Each number is 500 + 50 x the weight over its row's rms, rounded and kept within 0 to 999. Layers, rows and columns count from 0. Numbers have three digits each. The size before them is the row's rms in percent of the matrix's.

# layer 10 MLP up, 1024x256, rms 0.189, rows 681-730, columns 192-255
107:553433548466485557449483549587524516505539572422567443515429574426478546477433401467529493449495616523413435491466518436534541441509512501527451475433469452450558458560505518436585590594457549
086:590438438523483505443452511569473464571484508478534537494544477470544453620452489528506424540341546567536474447473408540479431539527513583494440458552491526478482444533540471459552510429502512
095:529529557401543461482527487459517518508469474518605464501492546473430452540449503431479472472497547530545444532498406504504469505450535556510519479462339487571513547605470473465507411449558544
097:552488407448551518484472481472472544590539483503464493533544507395512471447415496466524438550453489443573514494482582454457506491491461518620470512480528466523510610477484530582576518491489515
099:499547443553429467516435458510522446463482423605443537519468406516517501507439509462465485438435493554548582516466612441502481478417557515490511454556460558453543552440514495543532562548525461
104:437533503528511556543548497543590568511467532547541464456543507488481480536545464473502396503558414453604478558532496514573523503574494531557512487469509486525462486532523447473438455442403394
103:535432509535489487513457449606504485453492508474513468554529458527427443576557489537539509448487526509470490417486533552547494451442525495504509572512495414454538571472492626436514496550472491
106:538493614500487605540515448475479546520425528601499436505496481509464510465545483530585451508497565525546429525554558518510611489537453492523566498524459510503474524497612558460522478441506565
109:493473496490477483483461542442572528491545485507562562407467459408453465360540530540522542456510552519485510549519564504529551546494451521546532488567519532434468478554439526470463484556437570
102:561436441531516495497481553518544546498540539511527480423493482534525502572514534588578464446525467512524391503554446474578429443417514486501526500447542462482462480477553483411526521558451555
100:393506552447564401496495539499519510496560530445460510549510618390449476402526607422549432408553526456526470476555576557410451492424436458471463611445495444465506500421492483448497512457558486
098:464531506471423483488550635545476541494443553512516465568403504554556455463532500506549494447460554528516517549468618471532524484406499428544535422530517461491425514516584449424473453586474465
096:532524532451529500515470456487522493484452522481502550488465456566544446584549505509588414528535495529429600545449467538427475583447527500519492492544473444506518512443493557447520497466508482
099:584506497449540467443515517508436509488542481557517584496496475446502498559612572369472472580413459474541471517516531523415445484428464500430586570581560466515600481571479457326490531467427496
112:518508453468550450554533502542532476469498477566506566494458528508477429567445458409458440515488496459449479448516522478433462517531566490455497478548462553478552479550466506524569391490423487
098:491519510471427494498467481552458495465461499493469504486514557517462520549400504487478495530543487495538451478598485489567472541555532652525516462458454459508520488521436440521510445547472547
099:509537501539541542466511482385464456482510449463411459514470479463444540543389472566530435555616548498489505466445528556592489519509473472484526515532585537547572520461566446565512546610482518
098:574572539460455564469589592439451481582554536517451556489458414465454446548546446521531435489529454538481476546414590512541511514511440481564518405554471501538599579493552446456509583393497549
108:415511402536514502547424508556543564453457518657483476487571527492488548483507448535517455464576505486521504480433473500537504472468518408467625542542528478517484420535408446517539591543406516
114:501519550551488473399458475586471462575542471513466539523487490448515519427587439468557498486450529470543534416491501537460478438519473563485524533492493377493453561509478492458512480473440548
091:468454534475420577488561420501575494512471481424494479489433513544546493523480495634567508537490505531452499569496528530565567503507472497564484460649468509572510517465496601428506566406492471
094:524516401488470617573600483408577502495587494372568456537540490557442488538421552371488499520465391559462511472578472536479407485476574494496469574453478543453508554371501476468444502516477556
098:398534475527531486488551439441526483514489479454491497608483500519514493503566561496537557568437548483497562600549563444492481430476512492525567420540478413595446529605456421479525534481436536
096:495585483517582506500507567513508462446549442566432472484540516572456430514483464363519483530526600519492537444544545460505463388546597464400533441460472596464440604530545569515472566519517488
105:528571519549537541517519461541586602509457548502499411544485592412473469536530553519483487463527516487486545478484425524431530490516464418497522431545577560382460506494566516455534407554516415
101:495487485489483483570437441586480625519491482455512511507526515468523526458390540526478488517428540561592491540454432508461511499483615505563470434526541507520521478496479582494532549495516481
105:491540564529457486382442576519502458471463459507396514543548497518470462507545459481569461574458505526404491507443492489487514497514450491507455528512433432459456519458430535478477454529476541
104:573431385460539449473501506461510504479570595451529588472473449547495549524501432504507494512473529495465530506493695534489458521493485515489454486520519463471553547488469505525558520583369461
110:509447523504514429528552488486492455515491529550542480461448498432534494503564451555506417441449486473509473477482543580501565458507513462527489521467441553444573457556381512428511466548482543
103:553606551419500460511454474514412542505457468483612581511499564453502547491433502462452503565456505493465496436538527461436424556510523447485426509491512543538409488494413413430520657524534491
097:474591557461549516508481524473521486387530525493451521487416506456544496454460553491511476443478555445495405476467477578382475551549527563579400408551465476441579540507488488432444523470395542
090:501482521423412458531559470516494398527433455420464470532496447516482439545573437558477471507478485513451510487566557521564537616553513484607471581442522443534520516466482470592449440531549492
097:510526442483416473434490508491460534502423526491468507456472493445446471537483461621502467570473536503524543419479510511535405459521555502410458509626568515453494547538464640475455509487470575
096:501456431446413449485552515519386485481452501553491532492560532510413465580520526555492507519436467514550409520571502486534543600461525516506528525557523485574545447446451559519473552518501514
095:539483467538519461512450540484480491502468553522560569477502496492524411369573509511579448524483574463520459460449513523492547531509424463545596513571517491527498415466571596395497537565453489
093:526478592543460444498499583547385439497467432526540466402404391437490531561450515536554446551473453476500434539543544508500477471553544489499557460486527495461513529521556517442505554482593387
098:560530525451422529388465559505517574454428478398495560504530494468566504441421508478542490495498510456469480511482453451496504574490481503521409506457550518459510577456536425452488500628601537
105:505421433466519495502542475549536501493536518544473457598584471502510506562524363589459512491533526572404520475480481481526453518534543493566403584555386480480607463538504485516421408477385453
102:404423448559500447493543516540459488447462538450580610507475568596520550569510399488486518585504466487609477492452483457534612498532512478573443474518505458511456505485490403538547558622540552
093:504527483498452541441570505510510547494553517472516517480548450556486531529542552485567535494462487437458526502432550389495448515455567570472521508431565466499483570424510438566502558452450496
101:524375517551510474449530521461497384497599513529524526462475546550532573484461417519501519530517486511543413502536452454470552497419526467460435444535455454440500560501550544507563465612472524
102:509533403464543530439488549499531533480529512564446511523486513494438464455456461505480535548511524469498439489501480530545493505549408542443543411445525502547590462520540465466593495503551544
097:438632424413588471481459596550485543420527496559492538391480546537480484583500513504542499541406525572559454455498604582484554553547463447475583516498492485553536452520443485593415525397498486
098:463504411414465462514494546557511479463506445504571458497574546449491484416554485496527495456530575491574555517467379608539523471436550398494480476428483518559526521477461499459515540449454559
101:495563596528480592380498506555474497439506414545463525442478498598442533469488570440496491527488494480558467577534494496561502574527558452500471445521498440518582572477490546575495443494534491
097:476524508532454533517409473508414609535558528545488563538422545446505445527472506504573463413535506513529446500486487399578516504541533414474440527441517502469414513457521452413518553498531581
093:455557550506522416481589500525533470494557579552511465547527563512499510547550429509503483447518513533476562536458532531459513583396499549495574487529540494549437429594524529487440431526549499
105:464539397508484459489632511459477467433482487567493491466427572516537514557504416506465596544430555480576561544485527491497452444609528464541439481486474474489503564539428481570462530533490465
101:408467464493579451444533474468379495426467461480504431499514459505462547394430477482488532534512469523474496460577470443411499453433494483512469554467527531519498586531479504484477456472388540
095:513490489535515500542506486397489523495469410518416575443528527514446471604465406530459491502369439517503497523488563549450505482457514461486509443420468501510466522523472529536550474482617548
# layer 10 MLP down (transposed), 1024x256, rms 0.192, rows 681-730, columns 192-255
105:584537484427529528527450432496457513474504492502473533482424381515480578474539418546492558429519482561398357569437557460438531452509504506524471424472524384497487481449504490527479484538627474
097:550586458536490474500440511539503439531529508520531517459568561493455476536524472436462468592499544459416401464461500537527546480408517384501529526410542543547415536492536496463518560465630461
092:482618545543485476491569525393541520525452570498375412493515438466440436448414413511509468445537492553526490466507500539512548528448469404505493498474484435533453456440414492547465502561511468
096:581518476457533468506511481540443467486492506496583488476496487491467547517552574566452508453444469422403434469490485458563521576524557468506613473439591591428417469437463486587471572455498521
095:497529480422520510478586400533486470407470575458493541486561540486549498470545490408558560508559455499430411474435540599518515507514576433514604459407521475503443476492567495555482473501502472
101:542478611525451574490542468460575447480511589541459594391442570580502464512506519438420545588444512532509538506538583407477524470474524481495481457560473614409520473576399542473525477547516560
088:517517473511602489516486508502483490515511484525472470413517418474435495454589531535495560514479480455473457603525464495452432530519525463528494503441435485458501557547496555480614447554561493
101:517496542518466461526560524477477501519543494480461545535504527446473536480575510534572428438569481547452462551440573528483452543541500451532492524446488555453424502458459549425483518521514520
093:534512376510507546487510487507524444459442479492540417499591415454645472571518519515532399592556515515589481459563522545520542473580459554427533608417477527477475550479491535519507451520512484
102:564474490449554473566516504482535466486409422509526528527493472536560560483516524509541456548540477479502539516506451560499411396521505532537485452412436539478415374427476392456551568582584626
093:577518554561508430458528484478460432489506480503454426474576461545565559501468480418524527560558519432494451496545450515503523523527466545417522517512416506485606412547447472521488510439537492
082:506480479443548490503475442492494559532557450486447504520574593488404543503540466537543478601456493509509559485451376517428479535504503580507525486465516517460520429543466515611549499459561516
101:532560424470502529519568594527595483492458606470505588467530497409482497435442558529488512528501534525574499535591515505497483506468421492493519394473425516623476527443542587486444527519478471
104:487541540483523526571534413481428544490491493484436484462489442519446524522452459505562541554511489551562532603443501483516499473591554438531499459553517505452460531493523540547570540571592651
114:518527493529508512500501620535540459520616411495457517478586452526511502473378463458569435503499414493542472583543506500590633502427551445441542456479453480401578475633523508510618490515555383
090:519511493572559545478531418526505493522442437473539566537570429556521545534580500485533510418420492531537569471432557514530415512414542493521439557566530475477502472415518439499547471424582435
098:447467517556518499518428541529446500442474495527511506479492514501405440458497412404502532501613382577520513468494451555430541497509533521441521401469534498455591487448548579483478489560414466
097:463501538582540458449502562443591520470522455592444517538411532513577496385405484514578524407485531447494458551594449484504426603468486510461518513512510556518545500418529488495513435547433423
111:482481426556559482489541586471542481429566590538508568471518538518475519482456433491499537513503455574436482570459461454504451450480544445515474490457531526574485538527438504517557473522419496
109:578523450474486516507409594498477526473585409504560493379515559461426469508530589548522488451526506495539573504500429495568447542437436567579397530514404484440457519480477609515511502593531465
088:490509487457496389485464446551517510508490460465557502500489516493474491555575547501407494457508513509529517548389487516354427458415532439525408534528429497491473473531532464489556542440586445
100:448464601543470425500533486531524510568551499588483492503461512563599547391462544596472550376452500487476557565551494390466496482476499562480449397446401458465446483532486509518494445463538447
092:621482532536402504483542490555604482570506485496552415353511507482479519467573463576537449504509488491523560413485441525488503507448577560475548475453522476422565550524596507472490519410503520
104:474505505476504475516500477572438536558462663526603571483415478391481450514459602575393524509455466466554570586497497525471584631487482506555511442444545494513465554444514461526565489442507520
091:544515583531553480595589461528580606476560465623537491521493527465426453551517547561507477581579548493572549535529540577492506513504435455435482512469676557458456448527492568452482509525538457
106:466545456445450488494481567410562537474567495447578494509520534425513565434454551530437534572505580446611440409532468561509480500476456485473591561491449449438499566502552515589604515529479505
106:481487477523453471530502451615495465556477567602521521472495539486545482579511577539462585419515506427412446453462483530457485474529433482491561473587459571527512521578448517519528446433477520
107:528518529518507532451513524518511421546474496422488501485606391488431547460577386522519501518429373523544490602432468450572404602425504484468455483474573452507530447506574494465389486545509416
102:495519543548450483512645476561468505350503543498524526588542563519503457472463624569543435587494479479510454498471569448494484579488497477523502533496525408430521553498481458432516508465524444
106:536544431524470576532490421425516541459513515467564411516519426530485621484496477481557595532405403495472450487556531510449432446504498465482521481462410503501540520490578446554532462494631518
106:436470522467466492530514523442476476613550388559472514501505478559375453528473494600459410473507477444499440497553595528531557510483524535548534518484420523610515564483461550558492505455470448
092:460539505492511482489440500468545474555574537505537506415540548576473500469507559417559516456398517507505534456359525528485521538462491548490495451539458506467430506511486451473455536569547438
101:584530462460529631461557562493408478590459479553378483625534483511585458406511483528393466486573491496458506387499519445524519536469576565558484493501465436536466446485480530552481511440512516
097:452449548551497550485537485473524500580462479546481486461467495585555531555348550533605501492536523473586463603454389459526592513606578531484477605580472476539524484489518450400472409433576484
094:450505440477501550518515457456500442615543509501435426472556574463414447597442471400532478530525422457510599466550513466476535557454448500464434497497487451431456526471415535552525518555441453
083:434497525446444549479522496555499583553512426507516572485475575473435490413492524546484509482521572484554473555454534559500448409504416561494516461514534569530476496405594534496526442458453412
098:433447560511510505490501509421453450440579496557512428422491478667367539508495475464510516497463418454533580478508355504480503454506542414389530499535433407466507511460519481509575529551498543
098:495432546526455508457405505442463516583455468429603509454536452456498512586476494489553510433419497372629519512540401511479564493477548531497446477500532465425413582448533415539482520453472389
103:497582457499479485570538486455495521403379526486523579527524494503491501494446553524536547513355581502507425416488535542456486463530473476491528502470530500452516441543505449595488532507440476
095:420531454419556514487550453548552460538526478535491455511477471415431460577398454509528461506535510613543471539550446510557467443438484481456560526545594539516533504540433616556531528559503540
096:485425503508427492504430455503496640483518501506496561518555512524546490454476484495526536496440420472561518518433501487441391403504533431503596526508473509536463486485568544557501509484533535
101:522400500458596496522399413468466512509494562460495538503484420491411604545649472473548484530512507497471522498478481555482444417486448484395411497579560523545554532593508505483453529413481527
096:581508545558517485422452517510503514577550601505611469510437452539491531553494465565584447511440556411527479527503432523508505544581388413409474402405502462463452472525555529483562517471600540
103:519551456603533475526504487593513500470436461500559540480489522507413506466513543516417510553527591482469495624482544514517550414525528487499423487468411509445571529483558403525495537480503492
095:545451444570513556509505499526447525464530413461524392539470507482455486473583502465507494434469531441445418557501494611409469540457514517517530531662499537521517530520526501418550483525535513
107:550447503528551525392560443467415534520562553494545535494518498604562558513580502491415468471449580534479494548446507609479458479567546544430489470472588573558510582550489508530514477525465579
103:541452502474524542424585418469537420462570494551548489461483405476485558580520488527500460496526500568483491419522510464503518514423644512542434472461554523472379405562479531387506556529510486
094:502508506432563513425476435557524547524542411464443547506551444501506579432494435482499550452488470529497425588543475500497416595476511524621500458485472515449537412522490520544515538514407414
106:498540486548441439591498426499543446504437565433428476507481539469378486545543594420499471501516523484474548459534520500465616590483467586464461569437538447475421497515489536522494538578451547
098:513553577502451528454431544499449544499577473532597452419512499509531502526465454502508542471488475555535481430433425556519566515515571592453474506492489558454461508445499501432514504455441559